config = dict(
    vocab_size=1024,
    norm='layernorm',
    optimizer='adamw',
    learning_rate=0.00287,
    schedule='cos',
    final_lr_fraction=0.03,
    batch_tokens=65536,
    doc_mask=False,
)
Each number is 500 + 50 x the weight over its row's rms, rounded and kept within 0 to 999. Layers, rows and columns count from 0. Numbers have three digits each. The size before them is the row's rms in percent of the matrix's.

# up: layer 5 MLP up, 640x160, rms 0.0785, rows 150-166, columns 80-159
# down: layer 5 MLP down (transposed), 640x160, rms 0.0559, rows 150-165, columns 80-159
up150 081:437531501484536522571508493480478457615499504516465509519451511495553514486498622485529548524532439477469438475494527432606527510581535609439543440457563491388411482553494546495537422551529485475459508459565349508505572494559490533560497537
down150 051:470516409517545536442504531509461545466530561486501458477482576432516594545464603502536527453530544495523549394423515506500566535416542491515500477497543404440505497406456550561444522524538424590448592496540474498447491504485526516467506500
up151 109:471461532503569493542423491494531580525406565470430543535542551528545482486587475560525529335491448493465383464500560568526594647471494541474467388483463512470518573487468470407424503458488556522506488517500391569492441474565555557432539482
down151 114:517482496580464539470462506504494421551528483409584509482446458589572565516479523553490570621461537447571575554570455432481473435537486587545438499463494443508488549548456566528476487507441517481520406518466442516585528552417377405567495509
up152 080:455615448556428460531474634453589496580518485563518530511551551577419527530484495480462527453500552397446498478521492524543481518587450529448574492540471533494528585534488512582488434545427571408429566518478475509559408428475497516571470475
down152 085:464462529501534507447488551550517468413483523459491488490450508479588564457552560597427469599449501567517576433492524489517519611462521544457471415523485565499532447526497379409483451479526525503501508561620465504502514420510516428485396498
up153 073:449445528539460515519544485419545467569474551497413564517602507561543561467479580477480608506560487437439463527533469574570536606514505520480557443588505462425386519519414402517559496563485505524439494501446432528516541477570484498522520541
down153 047:472527481535557468541462504505487499492554471428462509530410534411542460521536536473593501425501540564539469432468402469484543441386554511486455545463527497528425489553463568464446467519568443618465585430425509561490523498509442569506421494
up154 118:485501492463535515489491492499546408592446467431484501526569564546611475491475550576536460388545586515402484568486504427449510527526545525479500485524451530381496484491436477523580493544530577557498512408484480463644536461523448545379482535
down154 124:470545494562499502461536440421587483459524441495466530516412584467572562502484538466462415585535525432639436497525463483482425473482468430382449535522478574479473464498565486478477534499505505527415578494442504494516500518401500469538545568
up155 020:402572436503442478623512519488585525424525426511485504460544433510542459411423559519427489475553478515539479454460450491490581464405493536485479554483433463544539490571523429554438497402550478529433448527524362507448516530514549551461515490
down155 010:651515534506526531588495567559407471534477492419567537479472498477458542512443422465545422524480545535532486473451504492474396507406447404504454529421441460478456538471459612532555381545545479597560569558561506547522423521509450542539666484
up156 025:458498502429517555503442453501520469483464527489487522463532579600465552389495576434469467489496528483579394502527414450484543537523442519471447485587498508602439528548480482495519465484440496513537537475523401528422548470454643430481447400
down156 015:554446537564507532424479535524429519503515556479544600500449501414519470487452410485498483495495501489474575469527609471560431412428519572555455466495471431397555503365505580472574451539485524579498548527548500475452449552480527579521623439
up157 111:476482480550506518609497529470413562495531501530532428515559522520519571317512500542528457541525428522563500459548582515480526502528533495352491489443532564505438467516559575436547483443529453520471552473564534551484554530518526506395541458
down157 124:500566570460585424477405448469510477540541551631516501492502530370486469468478448486549465575511552581535492541503487564523471478498443530518445536398521500476555519532533526492531434546453445463444411446570567529446594476452530540549463491
up158 110:496464529477558496525401517521489549521559442486456512485463526478527418465520452554580400486430487483588473481517522489516642537514496488467464464570503576465479558509564467489517441484454460486464571483471458609410548474612505543418524612
down158 100:515556548437491478416559621542440533555528499546570529430481537484476546536507552600438458494566509574517480433564511470502604594477453456498574584526598483429553454494503440511455495473644409425546469515547502456556464508409471468544423471
up159 125:558521452556456490521470509394536472484515452575451535483509477602411433573566451474552486520559475389494476516550529558574530507518420491454545474529401615538533506563473458463501551550469544481529447481418529563492467479604554582501571466
down159 116:517390509388488482564513555525537559470488444460428426489522525480494595491535526495456501414441500521506532428462593484495633497509439430441490491580454411454464448550576529551571477533475501482506511534560520487553578451521557527537428515
up160 023:538533558507471444538410529493464485490404465483439495400553562476537557575628477454590518499566459491454472473494508350522472540471402530509521512476523574437513464503423430468499502599450490513585554487502473530526523490553432507534469541
down160 012:364459477515570429456436450486477512521554465527525470446517539436505493594470527609465490532488495590486514470500603486464433569517555506422545514506573550508490446583507490546449595490525471594575489495484533513527544528473490405594463531
up161 021:572510384524511545534540477517538572522486487472547533473490408454488523572443498530461513455455511486462469464473589519515520428467485430452455451548509440461488443561517401486590574531499486577497440512493528555470511475546449507504473496
down161 013:564404510508529471374589447483398531384498407547491498564582527490463413492500523548503536540520471512469437528412550503464518498490544519483516472467569513519492480486511636532532414503541488485533396497524528537509469475446489569419406593
up162 125:493495508419476521572367535426544451530550492511459454484502441475415492469510487429604554457477631432520506421458566444541502507544541569505525537540442569466559487485505456592536507533492486560450456472462486570467519542550482571538486481
down162 137:469506583550523567487475481568571487482473422470551533500533496465503509476563545516567557472478502516486354561509486514512554494481590498444458486489471589479461565547463586558442434518479506439539548430484503537449452517508432516520517481
up163 026:485367469347587401495456500411517460510521555505495511569465619521505537508487517583489551470436597521430539528494534440440535511494448499502452469506574589495452391463430483512454459521434519531506499398450474485463468430479562478585486534
down163 018:574538535594528611473553472529438518452428561516533495420423463522479465485513525451469526519475485478524443442560412488545542402345541455542540463411516446500505596447541505531476535518488464397513547582451489473488537513525494514437502480
up164 135:483519467480486489533515499494656546490479498478525534446585494487530559463581627508548436522508422473437470478492486589516573506571459643369536470540490488519535459504519526401470466457440522513447477484556459506555518328569498476517576488
down164 148:446522532417480506450550554495501488434488443465507457515532502442515503522486475524479490566486465483477527498498481488552520516552515531532493465506479481530468469404503417560475507470520519522510439501641562504481505530434508499558427446
up165 123:506486508483519556521461603471508589489527542464508454478560453495417525539573481616506460468482524513439509424524608466551538520499463576466590422492523549458513441528532425551462513524391438438436571547519502640404510416567500408482524435
down165 133:484466473526533534415569570480585502544588440493546508604405466512530591544456503521558507430565431360607545570469417533437531493521461445493446529499526530477482499498432531415505502480462487549517441433518449469513469480413563458380570517
up166 022:493582469395502534580460520453496482538427487474457440528556466486494516437603554480568593527548511494541583549448508553530566568561436499533507484454482528546490400480518417535553511576594614550564533517505518502472486460504519557464469471